python train.py --head_dim=32 --vocab_size=1024 --rope_base=10000.0 --rope_fraction=0.25 --bias="qkv" --parallel_block=false --init="normal" --lr_mult_up=0.788 --warmup_steps=251 --seq_len=1024
Each number is 50 + 12 x the weight over its row's rms, rounded and kept within 0 to 99. Layers, rows and columns count from 0. The size before them is the row's rms in percent of the matrix's.

# layer 6 attention key, 160x160, rms 0.0576, rows 121-132, columns 80-159
108:48 48 29 60 76 57 57 56 66 67 34 50 56 40 43 67 52 49 58 51 45 49 69 51 44 64 54 32 52 54 32 44 26 40 56 50 53 44 67 45 42 51 60 72 47 41 60 42 71 54 40 75 42 44 48 39 64 53 40 45 52 60 46 45 70 41 58 38 55 51 37 44 60 42 57 43 33 40 60 58
103:57 32 76 54 62 70 56 45 47 41 67 56 51 56 84 59 56 58 61 46 47 63 46 30 46 37 46 28 46 57 48 73 56 41 47 85 75 35 60 51 45 74 25 61 43 61 59 40 42 51 51 62 29 58 47 40 61 61 65 44 51 54 47 55 39 56 54 44 51 52 49 70 52 53 40 53 61 42 34 48
103:64 48 38 57 47 51 37 32 58 38 31 33 55 38 67 65 72 43 46 44 64 37 35 63 55 69 37 43 53 73 42 56 30 57 53 43 58 57 34 67 28 51 66 53 44 48 56 37 42 59 45 40 67 40 43 34 23 35 32 38 52 48 59 42 62 59 49 49 46 39 34 75 60 45 41 62 59 64 44 64
103:52 57 40 67 49 46 64 53 75 46 67 49 21 59 50 66 41 41 61 41 46 42 51 35 54 43 60 48 50 46 42 65 52 47 54 54 52 53 70 81 48 54 30 45 53 58 57 55 63 63 62 65 54 52 51 64 60 49 60 32 59 59 51 74 48 33 50 39 34 57 42 30 28 52 56 52 53 66 45 62
114:51 73 53 37 38 60 54 32 58 66 36 60 50 50 43 44 15 56 34 56 27 47 44 53 56 41 38 50 56 62 67 68 41 68 38 68 35 33 49 41 23 57 48 55 36 34 70 29 36 36 48 65 34 43 60 26 55 56 48 60 55 41 53 42 59 59 37 61 51 53 41 46 51 45 65 29 73 64 55 33
098:44 32 40 56 53 46 54 30 42 55 29 60 39 38 67 60 53 42 54 52 54 41 58 49 47 63 29 47 37 54 32 71 57 23 31 61 24 43 37 48 59 61 45 42 40 34 41 48 42 48 22 66 60 50 50 40 43 46 52 48 41 63 44 28 47 45 66 41 47 41 34 63 57 57 44 58 45 16 29 58
103:57 60 51 35 50 55 51 48 49 36 37 45 56 43 23 71 62 50 38 46 54 38 53 59 57 65 45 63 47 66 59 47 55 45 52 38 50 47 35 49 41 46 61 63 46 59 50 58 58 38 38 50 24 40 71 43 26 36 46 60 34 52 51 31 72 55 36 68 43 37 65 70 52 52 53 63 44 60 52 53
117:48 28 58 67 42 42 39 31 52 67 81 39 31 59 58 50 41 56 54 45 62 37 52 52 54 66 49 25 65 49 42 37 37 41 40 40 38 65 63 39 58 53 46 42 48 45 47 27 34 38 49 61 37 45 46 57 34 55 46 31 43 42 59 62 66 51 46 61 67 58 61 57 60 56 41 50 57 55 57 49
093:57 38 42 53 47 32 56 58 48 73 77 51 32 53 54 46 35 47 51 41 58 46 52 47 39 77 50 49 52 49 64 41 41 35 32 57 17 56 65 54 57 60 63 34 48 63 63 52 26 35 72 61 45 51 56 48 42 56 43 54 51 29 43 76 70 59 54 51 56 44 48 64 44 47 26 64 69 54 79 36
128:48 28 44 57 75 51 59 54 47 55 50 53 51 57 57 59 56 60 61 15 50 30 40 41 39 73 44 29 38 61 43 43 35 46 47 60 38 52 63 58 66 46 56 41 42 59 57 41 58 45 67 50 40 40 57 74 47 48 64 28 46 21 65 65 67 52 46 39 52 46 50 53 53 43 37 53 63 59 52 38
161:48 78 59 32 43 63 45 55 46 40 45 62 63 40 49 47 55 26 51 58 40 67 49 48 47 32 63 72 53 50 44 70 66 68 56 52 75 47 42 49 33 47 52 57 68 39 47 67 71 73 41 45 63 58 48 42 53 45 47 61 49 53 57 36 26 48 62 40 45 51 43 39 54 48 61 32 34 34 46 57
081:59 57 58 61 60 35 71 40 57 73 49 35 53 47 61 39 49 50 49 50 52 54 31 49 64 46 31 26 51 69 49 49 62 56 49 56 62 57 38 71 57 57 69 82 60 26 54 61 71 54 58 37 44 55 58 48 57 52 46 66 40 50 57 33 47 50 54 14 52 39 34 42 66 41 77 20 39 41 33 59
# layer 6 attention query, 160x160, rms 0.0599, rows 122-133, columns 80-159
100:62 62 44 77 53 56 59 64 35 30 56 54 44 28 61 57 44 50 53 50 55 67 62 56 63 68 45 30 45 33 46 56 65 35 51 62 44 66 50 41 54 81 50 34 54 58 57 49 55 49 50 58 49 50 55 55 55 51 46 43 59 56 46 45 52 35 36 49 39 48 48 65 49 60 70 82 42 65 40 55
104:66 50 54 30 68 57 42 36 55 43 58 34 60 45 69 43 44 57 41 31 37 42 43 54 71 47 54 66 46 63 58 59 50 50 38 32 47 46 58 47 43 50 58 56 27 63 60 46 44 43 56 55 47 50 43 33 56 29 34 61 44 35 48 52 67 67 40 76 54 42 43 62 50 50 63 48 37 37 23 55
100:49 36 51 63 49 57 61 57 63 53 75 55 54 68 58 35 50 55 53 50 51 39 38 57 65 48 58 36 50 43 55 34 48 45 47 62 35 66 50 64 42 79 44 27 52 56 46 58 44 43 56 25 37 62 36 55 79 73 37 38 37 42 52 45 73 59 61 35 42 69 57 37 53 46 54 38 46 51 62 45
112:48 60 47 56 37 40 42 41 56 46 44 45 54 42 44 46 38 42 47 39 43 52 25 53 55 47 45 42 53 46 67 47 43 35 64 54 47 58 36 57 40 63 39 56 39 28 45 38 40 54 67 53 38 26 39 35 38 46 46 53 43 69 82 52 53 45 49 39 58 21 45 56 49 51 77 29 82 66 34 64
094:23 47 63 52 42 46 19 43 58 68 59 64 46 39 48 55 58 35 36 67 54 44 30 30 37 39 67 38 48 46 59 66 53 38 52 42 64 31 54 62 36 75 57 63 25 54 45 52 29 41 32 65 51 54 46 68 48 57 46 39 36 37 56 36 38 46 47 30 58 46 43 50 38 77 45 54 33 57 30 44
106:47 59 48 29 46 54 40 56 53 40 44 43 45 60 41 51 60 50 49 27 61 71 34 57 32 54 40 43 56 69 74 67 67 58 56 54 65 48 42 42 44 42 62 37 55 46 37 55 63 56 77 64 36 52 57 26 40 40 39 48 56 33 69 74 54 51 60 62 56 60 43 68 38 92 43 32 41 57 21 53
100:43 50 62 37 38 41 40 56 31 50 43 53 45 53 31 47 60 42 44 64 63 59 65 33 46 46 63 38 46 39 60 62 47 49 54 52 37 58 54 41 56 38 51 43 45 38 35 66 74 60 51 54 40 47 36 39 54 65 43 62 68 51 46 35 41 59 43 55 55 42 37 54 70 55 44 49 51 53 13 37
110:60 32 37 59 43 54 69 50 58 42 65 45 36 47 68 80 36 52 47 48 42 48 49 42 58 54 30 45 34 62 54 49 51 48 32 51 36 52 50 41 55 76 43 52 66 73 69 39 37 35 69 36 54 49 63 61 45 26 50 50 38 57 57 84 47 47 39 43 53 54 72 44 48 30 51 30 56 66 58 47
087:64 41 39 81 51 46 50 65 50 35 52 54 46 46 59 61 41 47 57 48 62 42 32 62 69 76 39 48 42 55 59 50 38 34 42 56 48 59 60 57 53 60 42 47 53 59 74 45 36 27 55 40 34 41 70 51 57 23 52 42 56 57 51 49 63 54 52 57 47 23 57 66 36 30 48 43 53 57 74 59
075:64 37 23 60 71 27 54 53 66 55 32 62 20 57 46 38 43 53 64 53 54 38 55 40 62 66 52 36 37 61 45 27 56 38 33 53 49 57 54 56 49 37 43 52 47 50 33 34 39 36 40 63 69 47 52 63 50 50 59 55 55 58 79 53 55 58 60 42 45 50 48 61 52 29 51 46 74 50 65 48
116:56 65 59 37 39 36 24 58 42 59 46 47 56 49 47 29 51 51 46 48 68 47 33 55 34 55 68 50 60 39 73 47 63 52 50 31 70 24 50 43 56 44 54 58 36 42 39 59 61 71 45 60 52 48 35 46 29 66 52 44 61 48 41 24 66 58 60 72 59 43 20 66 56 64 51 73 50 57 39 36
082:44 57 65 38 34 42 30 42 41 54 28 48 62 42 48 31 75 37 47 63 59 52 30 42 49 40 62 70 50 46 46 59 43 60 49 50 43 52 44 52 43 22 57 32 39 39 46 60 49 70 33 71 43 49 35 41 50 67 50 63 48 44 65 42 31 63 54 64 53 59 14 47 39 67 46 53 23 34 43 40
# layer 6 attention value, 160x160, rms 0.0577, rows 96-127, columns 80-159
090:63 64 70 56 49 40 29 74 51 21 46 41 62 44 34 40 38 42 39 45 43 26 57 58 39 61 42 55 58 57 45 27 48 48 47 70 31 33 50 50 43 31 52 32 50 61 44 52 47 47 46 37 62 50 40 47 67 60 43 53 11 44 65 42 53 46 69 49 46 36 33 49 57 43 55 36 56 51 34 54
094:53 73 40 41 41 54 51 35 57 59 53 65 19 58 66 50 41 62 44 61 38 45 52 61 57 51 52 59 49 39 45 60 42 49 49 49 49 63 33 57 52 61 49 25 80 53 75 46 48 74 28 51 57 41 34 56 68 63 45 32 59 64 51 55 48 30 64 77 63 72 58 46 32 70 35 53 51 57 30 48
088:36 46 68 80 48 53 58 74 54 68 47 51 77 43 42 35 35 64 77 40 49 31 53 54 46 44 43 39 60 48 47 47 53 61 37 73 57 60 54 31 48 55 58 51 45 38 63 58 22 54 61 39 38 46 39 51 59 57 57 40 30 64 51 36 51 50 64 29 54 51 37 39 39 67 48 51 58 53 50 61
086:30 47 56 57 29 45 61 82 49 18 60 57 48 54 59 42 51 60 48 53 65 33 59 62 51 45 43 35 38 54 40 39 63 45 30 62 54 55 46 38 33 45 38 28 47 53 55 52 73 55 57 43 42 32 71 56 42 53 46 30 24 49 51 50 45 53 34 41 35 23 73 60 44 66 79 46 60 62 47 46
093:46 62 72 41 62 58 67 46 25 36 60 30 51 21 53 58 72 33 52 59 59 56 69 28 63 64 50 60 58 56 53 70 33 44 67 61 43 42 58 49 53 50 70 75 60 48 47 64 37 58 48 47 53 58 70 44 55 58 57 22 54 69 58 60 61 66 32 51 19 30 66 45 54 54 67 43 43 52 56 53
088:52 54 45 58 47 48 52 44 64 54 38 44 31 20 57 46 50 78 50 50 56 68 76 61 49 54 42 47 40 64 41 49 78 44 70 53 62 56 50 72 49 59 54 49 67 45 36 51 44 76 48 38 38 50 34 43 57 55 67 60 38 38 51 40 22 35 61 57 37 42 52 53 45 33 33 51 50 26 41 61
083:49 36 60 65 47 48 43 72 35 25 55 69 70 60 52 53 48 50 61 54 36 51 47 51 29 56 51 49 65 62 46 66 73 48 54 36 55 78 39 35 57 60 62 46 65 49 60 47 53 58 46 42 50 31 43 47 59 44 51 50 62 55 47 52 56 65 51 59 45 31 39 34 38 39 45 30 45 49 36 33
087:42 42 55 72 43 63 43 51 70 48 56 72 36 58 68 44 38 59 53 45 31 45 64 63 39 62 57 64 38 24 58 53 46 58 35 62 44 51 62 43 68 46 45 63 38 47 25 43 47 81 50 45 43 50 65 68 58 33 33 63 31 65 42 30 70 51 50 54 45 56 49 35 66 42 50 73 63 50 38 52
086:35 55 57 51 43 61 45 48 35 44 49 40 24 46 59 39 40 68 48 78 66 55 44 58 41 52 37 62 55 26 45 40 42 51 43 30 73 32 65 53 40 63 33 63 45 52 51 45 51 58 30 42 56 48 28 56 62 72 42 55 43 52 45 52 63 50 54 59 60 68 58 40 39 53 71 48 48 50 54 72
088:42 49 35 41 11 47 40 57 32 64 72 61 37 70 56 69 62 46 52 62 47 34 52 39 62 42 62 44 43 49 49 58 70 45 33 60 30 57 44 40 67 39 60 49 55 32 55 30 33 50 49 55 53 26 38 47 46 39 54 50 46 54 43 38 72 46 44 55 52 47 60 42 40 47 28 37 49 54 60 59
097:38 64 68 44 44 32 56 45 44 72 62 45 66 55 29 24 34 44 46 57 67 36 43 49 58 26 56 55 63 33 52 45 45 50 63 60 71 37 56 41 57 58 51 47 40 62 50 43 61 82 58 34 49 67 35 53 46 48 53 41 41 58 68 42 57 39 57 51 71 53 49 58 48 63 50 65 75 43 34 62
087:33 59 54 31 55 68 28 63 64 53 57 72 62 51 54 71 52 66 48 53 50 46 46 47 39 57 13 46 52 45 53 55 69 35 54 43 42 52 41 58 72 45 53 40 58 53 73 46 61 59 58 47 68 52 53 51 59 64 39 55 44 53 67 52 54 61 42 37 41 67 49 54 47 45 32 42 42 36 79 40
081:40 42 55 32 42 45 44 57 49 46 52 33 76 65 49 27 44 52 50 49 27 60 70 45 53 28 28 61 58 35 65 45 32 56 46 33 63 78 70 89 58 54 40 57 46 38 75 49 67 35 52 72 32 52 45 47 42 33 57 57 64 32 59 51 58 44 53 37 58 43 59 30 57 52 34 39 45 40 45 38
090:51 46 49 70 49 32 47 30 56 39 37 26 44 51 47 52 37 48 44 63 47 40 57 36 48 60 43 45 62 30 32 67 61 51 54 48 40 62 62 41 47 54 49 49 58 45 47 70 69 57 56 54 42 48 45 47 72 53 61 59 50 70 60 21 72 59 57 51 57 46 52 36 58 47 32 47 71 51 47 56
080:58 58 43 54 70 58 64 57 55 23 32 40 61 66 53 51 59 50 72 74 64 56 61 37 53 53 38 51 51 46 24 52 25 46 50 40 39 65 50 44 57 55 54 58 52 49 72 46 34 39 55 36 34 73 34 47 64 43 43 75 34 59 42 44 44 41 63 57 42 34 48 41 75 65 33 59 48 66 32 45
092:49 47 44 91 51 37 35 63 60 26 52 35 18 48 68 24 55 42 61 38 34 74 57 50 46 47 51 52 35 44 54 55 61 54 45 50 65 57 64 55 39 56 60 51 47 58 50 52 49 54 38 43 50 45 54 51 88 51 38 75 23 48 37 34 45 53 53 54 54 44 15 37 45 43 22 45 61 51 68 41
091:36 36 55 37 51 56 29 64 44 48 43 16 42 56 41 58 53 45 41 63 32 53 53 48 46 20 63 81 47 34 60 44 63 53 75 32 69 35 57 44 58 57 66 65 59 40 42 29 48 48 41 46 51 56 37 57 40 57 49 50 69 46 59 65 52 53 53 57 75 56 44 43 51 69 37 76 59 39 35 46
086:52 61 66 48 58 52 43 48 53 49 52 71 42 46 41 65 53 34 70 53 46 57 60 64 39 67 50 47 56 27 22 44 52 55 59 53 45 62 42 47 42 33 48 24 68 48 62 53 52 60 38 39 42 57 76 46 63 51 40 75 54 23 53 47 38 51 50 51 73 61 40 36 32 31 46 58 37 64 48 45
086:49 69 47 45 49 55 33 47 63 49 56 48 57 38 52 58 49 48 33 66 66 61 46 46 38 47 68 31 39 58 32 26 61 42 53 38 40 64 44 62 71 69 40 31 44 50 43 51 47 33 40 47 60 42 51 56 52 43 63 26 48 63 43 47 48 69 54 43 54 24 47 22 58 33 51 33 59 49 47 28
090:35 55 59 37 37 39 45 70 48 71 51 61 40 50 48 38 65 55 57 52 62 53 44 52 42 44 48 66 63 69 60 51 50 53 40 42 58 44 24 58 40 62 56 49 60 37 28 59 28 19 63 69 46 30 24 42 38 68 52 28 57 43 35 71 57 50 44 40 42 52 57 63 35 55 35 43 43 40 57 52
089:45 56 51 62 52 43 39 41 59 36 70 39 39 65 40 46 61 66 60 58 67 40 44 57 43 43 58 37 47 40 58 39 63 81 50 57 44 52 44 56 38 60 48 50 55 48 40 49 34 79 55 50 45 60 87 45 65 30 43 42 37 59 68 70 44 65 44 59 51 45 60 33 37 39 45 41 59 12 59 56
081:40 52 51 55 42 61 80 52 73 51 62 60 69 58 48 38 45 59 47 61 34 69 42 53 54 60 45 41 44 49 45 65 75 50 46 41 37 44 44 69 50 56 53 57 65 54 44 42 30 44 58 55 65 57 38 60 61 46 54 65 59 33 44 56 38 54 42 52 22 43 14 30 59 48 55 28 58 53 85 73
093:41 43 18 41 44 36 59 49 71 22 62 50 43 72 41 35 60 49 51 39 49 48 36 48 45 58 62 52 56 59 54 50 53 71 55 45 47 66 39 57 50 38 49 71 32 50 52 55 51 64 50 48 55 53 41 45 52 36 47 75 67 66 44 40 55 61 33 39 48 60 34 64 54 47 50 75 55 54 42 64
089:34 47 51 75 59 52 44 38 60 29 59 42 40 30 40 53 51 47 41 42 42 64 69 68 43 45 33 49 33 64 48 50 27 39 43 75 37 26 54 58 53 52 51 53 54 45 55 41 69 33 43 32 42 42 40 48 42 52 58 35 68 76 36 59 39 34 59 33 52 53 40 64 36 36 53 63 58 44 47 68
090:36 46 60 29 50 71 40 43 57 60 50 53 43 32 74 56 57 52 29 48 54 74 60 47 42 50 37 64 43 76 68 24 64 17 34 56 67 54 29 51 46 68 48 40 52 39 55 36 49 75 41 34 60 42 30 50 36 51 52 34 50 50 49 42 56 54 49 49 43 51 49 41 45 48 61 46 43 71 70 45
086:73 38 63 36 49 57 63 58 50 69 48 47 47 41 46 60 33 50 46 43 72 70 35 60 37 44 28 51 50 81 54 55 62 53 64 56 78 39 51 35 53 60 59 53 53 72 67 51 47 37 65 27 37 43 67 47 49 60 43 60 58 46 40 67 57 69 51 51 45 62 57 45 69 35 49 33 59 58 59 63
086:52 42 40 49 57 29 68 49 38 45 57 43 66 55 40 44 59 53 54 35 59 42 24 68 49 44 41 38 60 51 47 75 48 49 62 37 42 61 55 43 47 60 54 35 45 58 44 27 48 36 35 52 49 58 43 38 30 66 39 64 63 40 32 41 53 54 54 50 56 40 52 52 46 49 37 67 61 48 44 39
089:44 32 47 68 52 61 60 54 47 37 43 43 50 48 60 41 49 30 54 60 45 42 47 60 41 78 62 44 57 47 61 34 63 55 47 45 51 56 51 28 39 47 66 18 44 46 45 45 51 73 58 34 46 54 68 58 34 60 55 64 47 66 72 58 41 28 69 54 64 36 42 46 51 55 50 38 38 59 51 41
086:58 48 32 69 49 50 43 53 52 52 52 53 58 49 49 63 42 53 40 53 66 53 20 40 46 41 73 27 36 63 38 59 40 33 60 42 73 32 42 34 39 37 29 41 57 59 64 63 59 29 63 72 54 46 42 46 60 82 40 47 44 48 60 49 71 62 32 49 53 59 56 72 41 53 60 54 61 30 63 59
088:49 38 39 43 31 44 50 43 33 72 43 56 51 46 60 61 54 60 46 36 50 49 31 57 44 49 62 43 46 71 45 39 56 43 54 68 63 62 61 44 51 53 48 56 44 45 38 59 40 18 45 61 61 53 64 56 52 48 54 45 46 48 37 48 51 52 57 74 43 43 50 45 38 70 57 42 29 37 51 49
085:64 48 50 35 50 67 55 75 62 46 49 32 32 55 51 62 40 61 57 49 40 45 47 42 64 51 55 38 43 36 40 52 46 48 45 76 46 36 50 45 76 45 62 53 57 54 28 58 55 40 47 70 62 47 63 59 34 61 19 52 52 48 60 50 73 51 41 38 40 30 65 52 52 50 41 45 57 41 55 35
084:48 46 63 57 52 53 26 70 35 55 42 45 69 70 52 36 55 29 45 36 51 55 64 43 67 36 48 50 55 27 46 58 50 36 52 40 54 56 61 41 45 39 48 25 62 52 38 60 32 36 69 59 62 55 53 46 47 53 64 60 70 37 63 48 60 31 43 47 71 48 64 61 39 36 40 61 53 49 32 46
# layer 6 attention output (transposed), 160x160, rms 0.0784, rows 96-127, columns 80-159
084:46 42 53 61 80 55 56 53 38 35 43 53 62 43 49 55 50 38 55 63 29 43 52 79 26 55 57 59 57 46 46 58 61 37 68 32 48 58 45 59 60 52 44 45 71 44 71 58 37 37 61 39 48 45 63 58 64 53 32 59 57 42 74 57 45 61 41 46 33 45 48 46 58 53 44 54 58 55 58 50
088:47 60 67 37 49 42 53 67 48 49 45 58 52 50 88 35 34 33 37 18 80 52 43 34 38 65 61 29 28 58 45 33 53 53 51 46 47 38 54 58 72 66 49 68 41 46 44 47 46 36 49 54 59 37 69 46 52 49 38 75 61 42 62 44 53 58 40 39 33 48 62 56 39 43 39 62 46 70 75 60
089:53 52 67 45 37 44 50 30 60 48 39 57 56 50 63 49 75 50 51 68 32 20 43 55 48 42 30 73 51 46 97 62 63 51 68 37 64 37 38 49 62 46 47 39 66 58 33 50 57 53 62 61 49 71 36 43 44 44 50 42 47 50 74 59 56 62 48 58 43 66 43 55 78 61 46 40 44 45 24 52
079:64 38 58 46 42 56 49 52 47 37 80 50 51 42 49 43 53 50 66 77 30 35 57 41 57 38 45 46 58 31 61 35 70 36 79 49 54 49 38 34 36 58 59 36 46 51 54 47 45 43 50 47 80 66 52 37 70 37 52 45 60 53 63 60 58 54 72 61 52 57 55 49 71 55 38 32 56 36 53 55
085:52 35 68 70 42 63 44 44 49 60 65 47 48 52 51 39 31 70 59 74 51 39 37 42 55 43 53 63 59 37 49 31 58 40 51 41 51 50 58 42 38 38 66 28 32 53 75 50 63 56 53 31 49 62 55 42 47 55 55 60 39 46 41 62 52 53 67 48 64 70 50 63 54 52 41 31 46 78 50 42
089:51 47 59 23 47 37 64 55 39 66 65 63 67 50 61 51 65 37 57 29 53 45 44 43 39 61 45 57 44 35 37 70 49 53 58 36 68 53 51 46 49 34 44 46 53 50 62 68 54 61 27 31 55 32 59 39 39 61 48 32 62 42 56 52 43 73 61 46 49 42 54 68 38 59 49 51 59 70 61 45
084:70 71 59 61 41 65 28 51 66 58 58 44 34 36 45 46 48 76 52 20 51 50 34 45 40 61 59 55 37 46 36 50 48 49 65 58 45 21 57 49 50 50 48 45 73 56 65 57 69 56 54 43 57 66 68 44 47 34 58 39 41 69 55 49 57 49 53 40 30 56 33 57 64 61 53 50 39 45 50 55
081:53 60 44 36 71 39 51 73 51 58 51 57 44 33 54 68 47 25 24 61 50 42 62 46 52 38 49 51 48 51 51 54 47 73 74 51 45 53 37 34 55 48 54 47 59 34 63 52 52 48 83 55 48 40 21 59 59 63 40 64 66 30 55 34 36 62 67 56 45 36 41 65 50 46 43 48 34 40 46 64
076:54 50 55 61 20 52 50 65 76 47 35 63 75 63 39 53 62 45 45 39 55 40 58 48 48 48 31 40 40 52 38 58 75 34 39 53 48 37 52 39 41 40 75 55 43 60 58 51 64 53 52 45 38 70 63 69 52 59 51 61 61 57 48 54 59 48 61 45 47 35 44 58 28 78 50 40 60 46 52 49
087:57 75 69 52 68 35 65 46 56 32 59 54 70 48 41 16 50 51 34 55 62 41 49 51 56 52 57 26 60 52 51 18 57 27 55 64 34 30 55 56 42 72 54 42 52 53 27 60 43 38 51 64 66 46 60 59 59 53 28 28 51 24 45 42 65 49 69 44 56 41 47 58 40 33 49 51 48 40 49 52
095:48 35 59 28 35 44 52 43 56 46 51 43 48 57 54 82 48 57 40 36 28 57 50 63 50 43 50 54 57 53 59 46 49 33 44 43 53 53 53 43 70 55 49 38 45 77 54 38 57 45 42 64 37 41 26 24 37 45 55 36 40 60 53 45 56 48 29 62 28 72 33 44 45 69 56 68 35 63 47 60
078:62 53 56 60 45 32 55 60 51 30 67 31 38 48 67 38 43 60 70 55 36 37 63 50 45 52 43 29 55 61 47 42 52 47 66 67 34 15 42 55 52 74 34 52 65 52 48 50 34 40 51 43 65 55 36 38 45 42 45 45 57 19 39 60 42 56 37 51 58 32 67 22 32 44 65 43 51 72 52 47
074:54 55 54 57 43 53 54 36 52 31 51 41 41 45 47 47 65 48 76 44 35 62 56 64 52 43 41 40 52 79 63 60 53 48 54 58 71 41 50 41 49 51 68 50 41 53 38 39 45 45 53 58 45 57 09 58 39 50 33 47 30 49 47 36 37 61 35 34 59 36 42 39 58 40 66 68 68 34 40 59
079:53 84 48 38 57 53 47 74 47 55 36 68 59 34 43 62 51 39 65 25 58 53 43 52 33 41 69 45 40 61 40 66 64 57 56 30 48 42 55 50 67 48 44 56 55 41 51 38 45 45 51 60 74 23 46 57 40 37 37 36 69 29 60 39 54 28 55 55 63 36 39 73 23 53 57 46 51 55 67 60
081:45 49 76 36 73 37 30 39 41 58 43 60 43 34 32 39 30 39 40 41 36 51 62 58 53 43 64 55 76 44 46 44 58 72 53 58 69 51 53 56 49 38 47 40 47 56 55 47 40 55 50 75 30 43 43 65 37 51 34 38 75 50 51 44 43 45 48 35 43 50 52 33 46 33 63 50 43 41 46 49
087:62 72 61 40 47 57 46 45 64 66 36 53 54 52 55 63 53 65 29 32 50 39 50 64 48 67 78 70 40 36 56 68 43 51 68 41 56 55 44 43 42 29 44 36 58 40 53 52 56 69 57 37 44 45 58 42 57 65 45 58 60 55 76 43 42 58 43 50 46 41 57 42 65 52 49 49 50 45 35 61
082:34 57 74 38 34 49 56 51 43 68 54 57 72 45 77 49 72 55 42 25 63 71 46 48 24 44 41 32 35 56 36 52 17 44 32 66 58 62 54 53 45 67 53 46 65 64 50 41 56 38 67 59 41 52 50 53 67 36 57 56 54 47 52 36 58 68 61 37 20 40 47 51 33 54 66 62 69 48 52 58
088:48 62 60 68 57 39 56 53 51 39 42 57 21 35 71 39 65 33 51 27 45 26 48 51 59 48 72 49 61 78 77 74 55 70 57 43 53 64 34 54 62 52 58 37 67 43 61 50 51 46 60 32 60 44 41 64 74 57 40 46 59 60 57 55 70 37 49 43 43 61 53 56 47 48 53 39 40 31 52 66
083:40 69 67 46 66 52 52 42 71 64 63 34 61 69 54 29 39 43 53 51 40 49 25 36 71 58 58 41 40 36 41 34 47 53 77 36 46 46 52 64 09 51 49 48 52 51 48 57 50 52 57 48 29 51 50 47 61 55 27 51 47 28 85 56 68 60 30 60 56 32 37 59 50 59 38 67 59 48 53 52
080:49 66 61 53 20 57 45 43 42 43 69 59 58 68 64 36 66 69 42 45 64 65 25 39 41 65 28 36 52 65 62 63 44 21 47 61 53 41 71 49 47 67 41 42 53 57 28 37 60 53 44 32 67 49 48 32 61 29 57 27 39 56 40 45 66 47 52 40 59 47 57 54 74 44 36 53 59 53 38 55
083:43 65 71 62 50 44 74 35 55 57 64 59 42 66 68 81 61 58 53 65 42 58 63 43 54 59 56 56 54 28 51 44 38 29 38 51 55 42 64 62 60 64 60 48 61 50 55 58 65 55 57 63 54 63 41 46 65 72 52 55 37 68 56 48 68 63 63 44 37 41 46 53 56 30 39 45 50 77 36 43
082:44 32 55 82 74 42 52 49 61 41 40 52 72 60 45 57 47 55 39 35 47 54 39 65 72 51 66 77 58 41 57 25 39 46 41 48 55 24 52 67 59 39 45 46 55 56 49 45 44 46 46 52 26 80 76 27 39 56 41 63 25 60 48 59 41 58 31 57 64 57 56 48 57 51 39 53 48 60 39 44
090:57 58 52 65 77 43 57 54 41 66 54 40 65 56 33 60 63 60 58 54 48 45 64 65 55 44 54 56 41 52 42 59 52 35 50 32 57 59 78 51 70 26 50 59 60 36 37 44 54 52 49 39 63 34 51 51 51 68 57 59 46 56 44 57 22 37 45 47 47 54 53 50 47 63 38 42 49 64 65 58
080:72 53 41 43 75 52 45 60 61 57 54 44 57 49 49 40 47 51 28 48 37 45 23 48 38 49 50 63 64 55 49 44 58 60 69 43 46 75 47 39 36 35 42 54 29 58 42 69 38 75 48 57 58 57 80 41 52 43 82 53 58 69 50 64 55 72 54 56 48 40 73 50 39 47 52 37 36 53 52 36
082:54 47 47 55 25 22 42 33 44 43 54 47 59 38 69 31 42 41 60 51 46 36 53 34 31 46 34 23 55 34 32 61 43 44 39 53 51 50 42 41 34 52 49 64 55 68 49 49 42 66 43 42 41 55 47 45 36 57 54 51 40 36 48 68 70 61 66 38 52 29 29 34 44 36 45 41 84 40 38 48
085:48 57 65 54 55 42 37 44 44 35 28 50 55 45 62 23 49 37 70 54 40 44 41 31 47 55 53 47 65 46 61 70 55 44 45 64 48 58 29 56 43 50 44 40 51 36 48 71 40 68 27 34 41 49 60 53 35 34 52 48 42 54 52 46 63 52 38 57 59 56 59 47 40 59 46 49 43 41 58 48
084:47 54 54 41 48 64 30 34 54 47 48 51 47 70 46 74 51 70 45 39 55 62 58 42 51 54 36 56 65 54 62 38 52 39 16 48 47 52 50 58 79 75 53 66 45 61 40 53 55 26 62 34 53 43 47 62 53 39 58 58 43 59 59 40 59 44 29 52 36 67 31 47 76 46 42 57 44 56 34 43
087:75 60 60 59 74 49 33 44 63 32 43 49 44 52 59 40 52 51 43 43 29 30 57 43 65 43 57 58 58 50 47 56 62 42 67 43 38 62 59 56 40 51 39 59 70 64 63 50 68 58 51 53 41 66 50 46 90 50 61 45 51 56 73 49 49 43 34 39 21 53 49 55 73 46 59 38 58 54 44 60
082:43 49 59 19 07 72 48 21 37 49 66 43 43 53 64 42 46 57 47 30 61 60 60 52 66 49 44 39 51 43 60 66 57 49 55 56 29 39 49 56 43 56 53 53 48 36 54 61 53 63 39 60 41 53 59 69 56 21 48 42 62 55 39 50 48 41 44 69 58 50 29 25 50 54 35 37 45 55 29 39
083:46 60 44 63 45 59 59 42 55 45 79 60 45 53 38 31 67 40 81 66 48 34 58 54 60 56 35 35 40 53 57 57 42 59 58 41 48 46 53 58 39 29 79 63 48 23 51 51 47 81 42 37 45 58 50 71 49 44 44 61 49 53 56 38 61 60 41 57 62 56 47 55 49 40 55 33 46 49 61 52
084:35 45 27 43 48 46 61 59 45 48 67 52 56 47 18 55 36 59 50 63 43 45 30 45 61 39 59 41 50 44 49 24 47 46 29 87 30 27 53 53 48 34 36 52 37 31 55 37 44 47 62 39 69 37 36 54 56 40 44 51 73 25 43 36 55 53 54 59 80 53 50 41 51 44 47 35 34 33 68 41
078:51 67 38 46 64 70 52 51 36 33 24 34 43 60 66 61 30 56 47 23 59 50 60 59 48 66 68 44 75 66 60 52 50 27 64 38 51 40 45 47 48 47 44 53 49 40 61 55 56 57 80 56 33 53 70 64 49 32 61 51 52 46 48 31 51 60 61 37 46 50 51 55 59 62 56 51 64 59 43 53